Part of a small language model's weights.
Size: 9 layers, width 192, MLP 768 GeGLU, 6.66M parameters.
Architecture: LayerNorm before each block, learned positions.
Training: a variant of SOAP for these matrices, 459M tokens, 3501 steps.
Each number is 128 + 32 x the weight over its row's rms, rounded and kept within 0 to 255. Layers, rows and columns count from 0. Numbers have three digits each. The size before them is the row's rms in percent of the matrix's.

# q: layer 4 attention query, 192x192, rms 0.312, rows 103-127,135-159,166-191, columns 144-191
# k: layer 4 attention key, 64x192, rms 0.319, rows 38-63, columns 144-191
# v: layer 4 attention value, 64x192, rms 0.273, rows 32-36, columns 144-191
# o: layer 4 attention output (transposed), 192x192, rms 0.235, rows 96-100,128-131,160-163, columns 144-191
q166 123:086081174135141139142152159134156169180106116144141171153136107065082122158112068141142144086132102139152072128144184101111103114142125092130153
k38 091:127095184091123132152151131113112112133059124159098178155096099090107088137101130145155115134125117054179075115136153089127081145195114116111137
q103 065:117125168255105097142119081135115167129090167037149103095105079134116100147181152109134114137129155098120094148169173159125127176128125157128101
q135 081:177172156147101145130128094124175125180079108128151111116142109148114085192135145198147113146056133141098118110154102098157145160111122100134128
q167 126:126170074182118105162127141152193141090121162105067149071130118100112137120189117094144168095127183148157148175125161103116120177145139134185105
k39 088:109169135151139110188157047112156120080125105153127095150104148081040135056140144199122123118111131124166074092032093135100121117124177121144105
q104 090:159127151136145153137147165197105134168136132084145123108143077190124123098129144187125141100106153135112127147128149151125095108143095069126206
q136 084:158136138132114120194115154090190155130159100129113160123118103134209083210126125084101101137153099156128108100133119195080113145080084150163112
q168 121:118127123095090088158140145129138153129135087135119133118145062166165181134151133111154108102147159142145108095195114150131127100167158144130117
k40 091:144137134075170147131172125100109085135107042148131135097131069127153095156131160073149105131084123130135152137115126168076161096169121146112078
q105 086:145143104137123143149079169097128130108126135160077202102201147084164132158153152104176144087142045147102126153147112149093131085150133114110142
q137 099:156123135124169152119158131147164126120132122119139161193153105119107181174151095170162163113160182098161134124120184081096088139097132128134137
q169 112:078101129143120167131137137185141108123117136175075187152143142110115121114115156103114185122131128100149128137103170118101146131168143093144165
k41 086:105111087123162161117124056160142159135061137156104177131118174154141156136124110121109136130088137152111112151133130127176152131110194110152118
q106 085:131096092139132159083192162148120057109115133104205085134095125135121168086124086170120133128101176110156127117056084113138160138159091119163126
q138 084:081148090150135077141063132047132215174118093140105169095122161128098226090140128145074196143081135139142110132118104157153130125107121121111141
q170 118:133114072129184133073152108131149110143128127185164139097142138167162195100170158128074165136126164086182156177109116050178110186140106168121078
k42 097:088075112096120141040101112132161176120153111193138132177124165110102169129136124133174080113144148183206151151083180113085132117088075183141141
q107 065:141067120147123133145132109137123118193137109096162070204115131126111124086172130141133093177125173131140116137115152112097112159119094113122145
q139 083:131062137113116151140130157146055084141152129128117103111074190147091152081173114063111156141132132125137136098109147137166199116089149108142113
q171 131:137113090091089120132102163103146084160145145141094109111110127150098122119110142163133149127183161096120096148202123118127094130128173076138162
k43 090:131141165090142104113124118137113133124093169163143159174120145164137071137107191149101166136140109134139084116068080051129127149127170145119178
q108 073:072109126139181110128110144067113125098109096141087136052152187108123120167200163058142150172142093143113142158146159152124119103142132132175097
q140 068:110137114136053108125153128148118226198122146168141108121179124118180099165156145127173080128059118136091092157174132085149144104145147153139158
q172 127:088102183119170148246105117143134153213110102079063122105109166051139083095099128083178166143134142149156113124153144149105127132138212171113114
k44 089:111157159173114120158131158115148098126110128128086118107129133091107143053143119094071164048080193160159097088143119137164117131150180193141162
q109 077:166085133148131166193153159184145125115061121086136114178147078154132175169177127131150143130131147134122114129140124101172106085155142149134157
q141 078:163185117110083159165149164139160154112079123188133109194139155094090127164158108130147121143052133136069090052177082109108166142185184158136094
q173 108:163140126128157147138170103155086120107117113115122169151132106120092135139099197079139176154122142159141096112208131150124102084151172195128114
k45 079:184135084086110153141145133105084109090124096159116208128157152133170163131137129097148121102116172114158108080105175111176128141125122204176133
q110 086:151146093127111135123203141153143047127102129111165096102054112099112132100129104099115145127139176109110121100161107069090127154203156117079197
q142 063:171181104119213156131164171103177116086146100133120167137095117122125174149104072094094127055177144130113116101183124114090118104148160110069125
q174 116:192161082145183147145135127109143069112159143058084082121118133114105120150142110090118109106138130126137149116113164067163139146126146058040176
k46 089:065106141111125096146133122119106147074072103144133160088133095139145142128127134106156120203154153192060164173185097127087143135139115090100182
q111 081:132075098143160134099169150162114078146083130082130074141112103149116118144121147207095114119152101147111168146127165065154127137153081143126173
q143 086:104079201151130125115156082114070121123133069114122139091165150161092111168130094172129127138127126168115162143079146170150121111133135132118089
q175 106:149111143168157120110103135126182136137113106136152120151139188144140112204112133152045152086145143179136086155142167145129072125170112155183154
k47 092:115148100109126088079122152064137148112197134114164141140107098102139059131077134124204124083090120145113138111120147154141132138127060187169111
q112 080:098153167140133169136089108089124078121098100119133109084212157137151084144159150123096139102126140121168131104167135135086166085184154170139108
q144 080:133145098093132151100123137154142115145090093116135158155157172145168091099113178170108158111065076106163136093196061088080124097189108098166120
q176 115:108174135106151189160119137076099097150057132186126152099161124169166062140124174126156126147198111088137112116131181096104152100170048148137112
k48 090:187173131155179125136129167131109134055110109112075159125134126077132096122106159121114059144179110087109118162069095116173127102133107101135148
q113 088:135159158190104052138091128098135135144135103153162128128144088146128116200113059113104154169134143054109127211139140127128133157162205141099100
q145 074:205072128105172128187150079156158114102170162116132087161112158137151111173196115094159104180072146134128130145131154089138130109085139080160116
q177 116:124085148116123115197117088157189091114080156104160144097124101145169140127104072078094185114129115144157151171156153167167096108082186122114079
k49 099:154173114150149146169205135185127098099142162090099140088120152154114079176121135141135134143191116054080140100098130163122160124115138125110082
q114 065:116169150099136103167118116047100165078117191149150128169112125110098174113106085106126204148091115141081152141068118156182143141110134154108130
q146 071:104048139188137130142159107138079100116117067132120130132093125142113137122133146158158110063159163118114084081110223125138098098136167133117117
q178 135:147188187135192132125134096090152133096161133113090100117146157122111150077099167128107145108098151091118155073111192164169085121129151093107128
k50 090:123124120093105123077108098135172138190148105173125173131152187125064131125131145074146128142056158124136187073128163133149103081135131116119140
q115 079:130123100138150098116118116106099134152164141149099162077126059111123166123108156135143122158142137095161121127090219168073145129158156146109150
q147 069:111137111112127138099124135090096107156115143160065063108134164135165115120163119112105128147058117093091173178089156110093129167172185198121075
q179 109:094098101095176160118138134095106087131118128134113146048149064157140134073132174146156157103054137097205082125099123118071149183128132153150167
k51 085:113048171095170098158171118189119135128135097138155120107152139058169169124097105139154160108097124136159143143130130129163140189145168158097165
q116 083:141083119140118164144117169083098092091059141107115179146109052107131146165168122104104136064139117143122108128149107073104143116054142090088111
q148 060:121113069102182126115098186109123144090113132105165170203094116142112181084180138151138125109176063099121178142124136136104086126073105072137112
q180 110:131113106154137153151075146131138198127137127127111129138106088103084153066177147127056141112196071121087098083129115142120116137105137092125147
k52 088:116173099127135113146128166122102121129095193186085196095087054084078118120142122129129135160097097076158141103170143164101101146096149102091143
q117 094:135118101113167138130149156147133115075135114118125111144071146119104163037086124148115128069131176094112118115078139081159172154102106141138190
q149 084:093172115090103088145082117091159156153125117060101116099124135128151142133098182103046155106103108130166116107097053166140119148186138134110152
q181 108:157117125127167119113130093102142103164153149077134093165155168113134105084161138145100112119110130099078115124102123099185138152171120110172157
k53 096:106121104130169120125133093120137141142153130158124063168135161115107143128096131150111111181127149106168100188133182177163160121098116148195169
q118 081:125124158132166148132140093125101092123094112135153128110107097155128103168127073142108091065110120164157132128163126084089128182113104106123123
q150 082:165109153139138156156128138187213123119182134118091133154180096115152073136209156105153114157140100088135090156207159067071063132165094119128131
q182 108:109126130074112181083159087190107160080090095109107141136177126078164171147121132072119077113098127179163110118120147109092107103131126112132117
k54 088:159180118155111154177136172134129118102093189102142115105162103111131121128134108183129138092066098130121191136150094133126145163102160102086109
q119 080:148115168157143129111077223156107132131089105112141095117099117133130152088103088136157157061121123053148100121135102143148138089153130130098215
q151 076:126103129106135125046112179149078116133151168125098127145109117114160154096148101149146086136154087082122141130105149110150165084129074105134088
q183 124:109131181128144109100088145090098089131179176139160065134084135070155104086120094139173177119129132131092159140143104160171116084189156112085124
k55 091:129141136068154194120134149125097126150135134161059146148117128127068160158182112123146172206097145152097077137099087122153170113175165102124101
q120 072:117120142173104168075122116159110134154111094103120106129183115130135129065085147104176158186113099142189148109186142197090098120104163116135137
q152 071:111141121120138088093088111071078142137072105157131128115103102174053156182130094168094150163147089158163155118090126148217162120107122107108118
q184 113:147098123112115151113127129143100103095159109075144135118172185161106130070120111127158091114120170081186125074169156073133084104136186115150168
k56 092:109145143087136141131059135088142072152112074143109130164119176126061154190151149173074154151110124144195165157147125106157120184190075111158136
q121 074:085149097131086118172134128135098158129084084196178137094079105111151214181124086159155182118151116127106123164099155097148131104108152119131176
q153 074:127082132122110175078185120134057102104102098135189095120112159167099118105099145153146128133145122126137130124140132112118170126125156116123105
q185 122:089075111108143160149114108115097135121086106164100181058084109142110170161138109112152125122173105109152193151101184094148157130119212119109146
k57 095:187099104190124163103110099063120183150079162149096143176127119154136123095123160166110128153065093104141138111113158145097149124122133090158102
q122 086:158155148124163080155101143143197209152105100163104092149158146110138131164145212134150147145123076152184184105151126168138087103159160161119129
q154 072:134138133119118130179104157096164128094079065124123133115132144142088141138118112162126117160105085088136145079122068135093179171151148107087108
q186 098:141169166159113113141124132148142150102142133148145087148217196178136165123147141123118144120066119120089165140138082162167120118093213122118128
k58 087:143149126110116100166116156078092075122104154130108124103188073107102147147149100063083175159138113081159145139118105140149134087133133121191103
q123 068:150113165125139094133130179134138156128112110079080167127064071117098127166106149120144140163158151058154144129078155180124107109138190179109140
q155 074:098064139156135150139136100166089102139087147091086088128126113132105131100111121103176142116172127128107148160067159153136184122122123191122115
q187 109:082138099121145147151142143115175153124123128102128181111158094139171146089152144096103128158111128095107078086064115101087176170120093112133123
k59 086:103119152102067134123194140095130200107194091157141095130170143148102154098082150092126136167148165088125094111207133137138109131176117129129116
q124 069:117120112091148092142149205138090133172070126147100098191115142146096171098176144089115165181077142136117118152166159128092103173107127109151109
q156 086:135157100112183092215132164146172142111092131116154192091076126118152151077142151113126101134188144105122083144143108036051093152075169131134124
q188 111:190156102061124148143096171117163138199106165160131146138083126112074133095175133120106165090188101104116136108117092069058147144105131153191124
k60 090:175138102129100146111122151174078081140176176149125119154136077087139133131119159113165120071121125127143182146095082106108152189100127129106073
q125 078:105107177138121128120146133076115138140060108136086153160120088153142162190175113082130105146138071136143156153128111138127132114131145163143080
q157 079:145153130137102128162136201111161160132174159143147127114134137118217100173103180124122101181107135102077104102211062120155123135186116151103122
q189 132:128102160152096168149126126178071165132117069138145119143097130134125120089097106137054085150092104047110111112154106138163195088094130074099120
k61 093:133077207161123165192156130126137029161133122157111109178100119065096077114120094175122148175092109098150167095106120136144230148122143071115107
q126 083:133151185147143167147085083069074121085127107085152142095132096158170157117163142165153105106120134175116108115130161105113118132138135111100097
q158 077:151099169119102136126178096135155169135187133176149148172179136097117094185196108114176075191033059127074160121127102137136167118107137155163119
q190 111:104151139104143106183089076129181130165157096146128120160155111187055151094174154174175116119123103169098126137105092131105140149144171109111067
k62 088:137084102119134146139148140117164164096137131155151107120134106111105152156166135137150082142147162181054085102136127099121138143099134108159068
q127 084:094170210123125141149141131097122076068157112124052149148168136113127124168123109086107141062098101164161078161158075161118137149109122088126101
q159 075:127173097126140147189095175058174110108078137134079195147073084101140121189145161152106079132152084109154090122177121136150139123145123138121109
q191 118:059179124101153119148181106099127119094136176072069197157155163089085086114076139129114114092172136176129129114127142095151162151131154146167095
k63 090:107145152094165135129171174084118097160099179070106102121145158123105090106144128095080052090099114120126126200169162124091170107105162134162087
v32 104:114130161137094203142126130118140149173089107151128103115127143141199096049200141094155126127052129168124152086128160122127140159118118093145167
o96 082:129160143156135115094133170074091121166145025173141200101139168074130086096106134094121132139100159127095111103148081167122199167160154121085129
o128 094:136136169095142135213139081098145143091135138070092111134168036166158094183116158105097110115153126136090154115162127155147120115131079106122077
o160 124:145128169114161129048126154118089115122149126148153140106073151134126108138120140176180127122164113135176120133091140104070149098150122150103140
v33 104:105100151146105197126180138123099136166096126122079096168147109091099132137125092189124153176139104112156140093137142172164116152094087140173114
o97 091:123198114135105122148154148085102088136175157127141109109146111141175062147072162081113177072147129121156139070109122166138106053155142158156166
o129 093:112143098127144099146069088136174110154094129089091164138088157092055171060108119078161155152104170092175103156138145114086161150164189148083134
o161 121:127170117141091099061087130131092080135178155125129159131167121163179170183131118123125162122152195176087156150111115135173147117083135163112150
v34 099:144086138128180129102158169059103147077138160103085138149124161145133139255117089148084111158131094149131128125146138193103096127104105101136122
o98 101:094111109134079115133133135113157155131166126100178165142104121138067123089103178136181083159091134147077169129103123175153118120160217186128132
o130 083:107130141151160141156144102116092120132097127112110170107127115113095118104149088119140147160179164139181149155109157080114160176107149140134170
o162 117:145126150082098100091080144100121124145111130165125115134074152129073168103119216135136141127117153152131134102160105086128113165165124146168055
v35 092:096130145123146096094088150195173113155130158149140101122101155115115153169164116102064098157152148141118107139180128149112067148117199112125108
o99 086:158174104156104138099104092146088152048117229073150120101157155153126099114136093135139163109085140126142130120107113149152136110144163141113098
o131 085:189151153121189180168166113127134148135102073154098146123140159226059104060168140114175160106116097128072158113134147088067130135128117193135110
o163 121:105073181140112102175139156163150148082182151106147120180162125089075110151137105159152144141083161089175126133135107116111177124166145148142137
v36 100:096130186132135148174134116114153130119179205193143152107057174055124153165182133154126171146134069147111128112172107175110110098181153111179121
o100 092:128185221101186146090134124091150114147095068147144148142130105145075146143049125166159170119101076155099157099103146181179057110187162123099129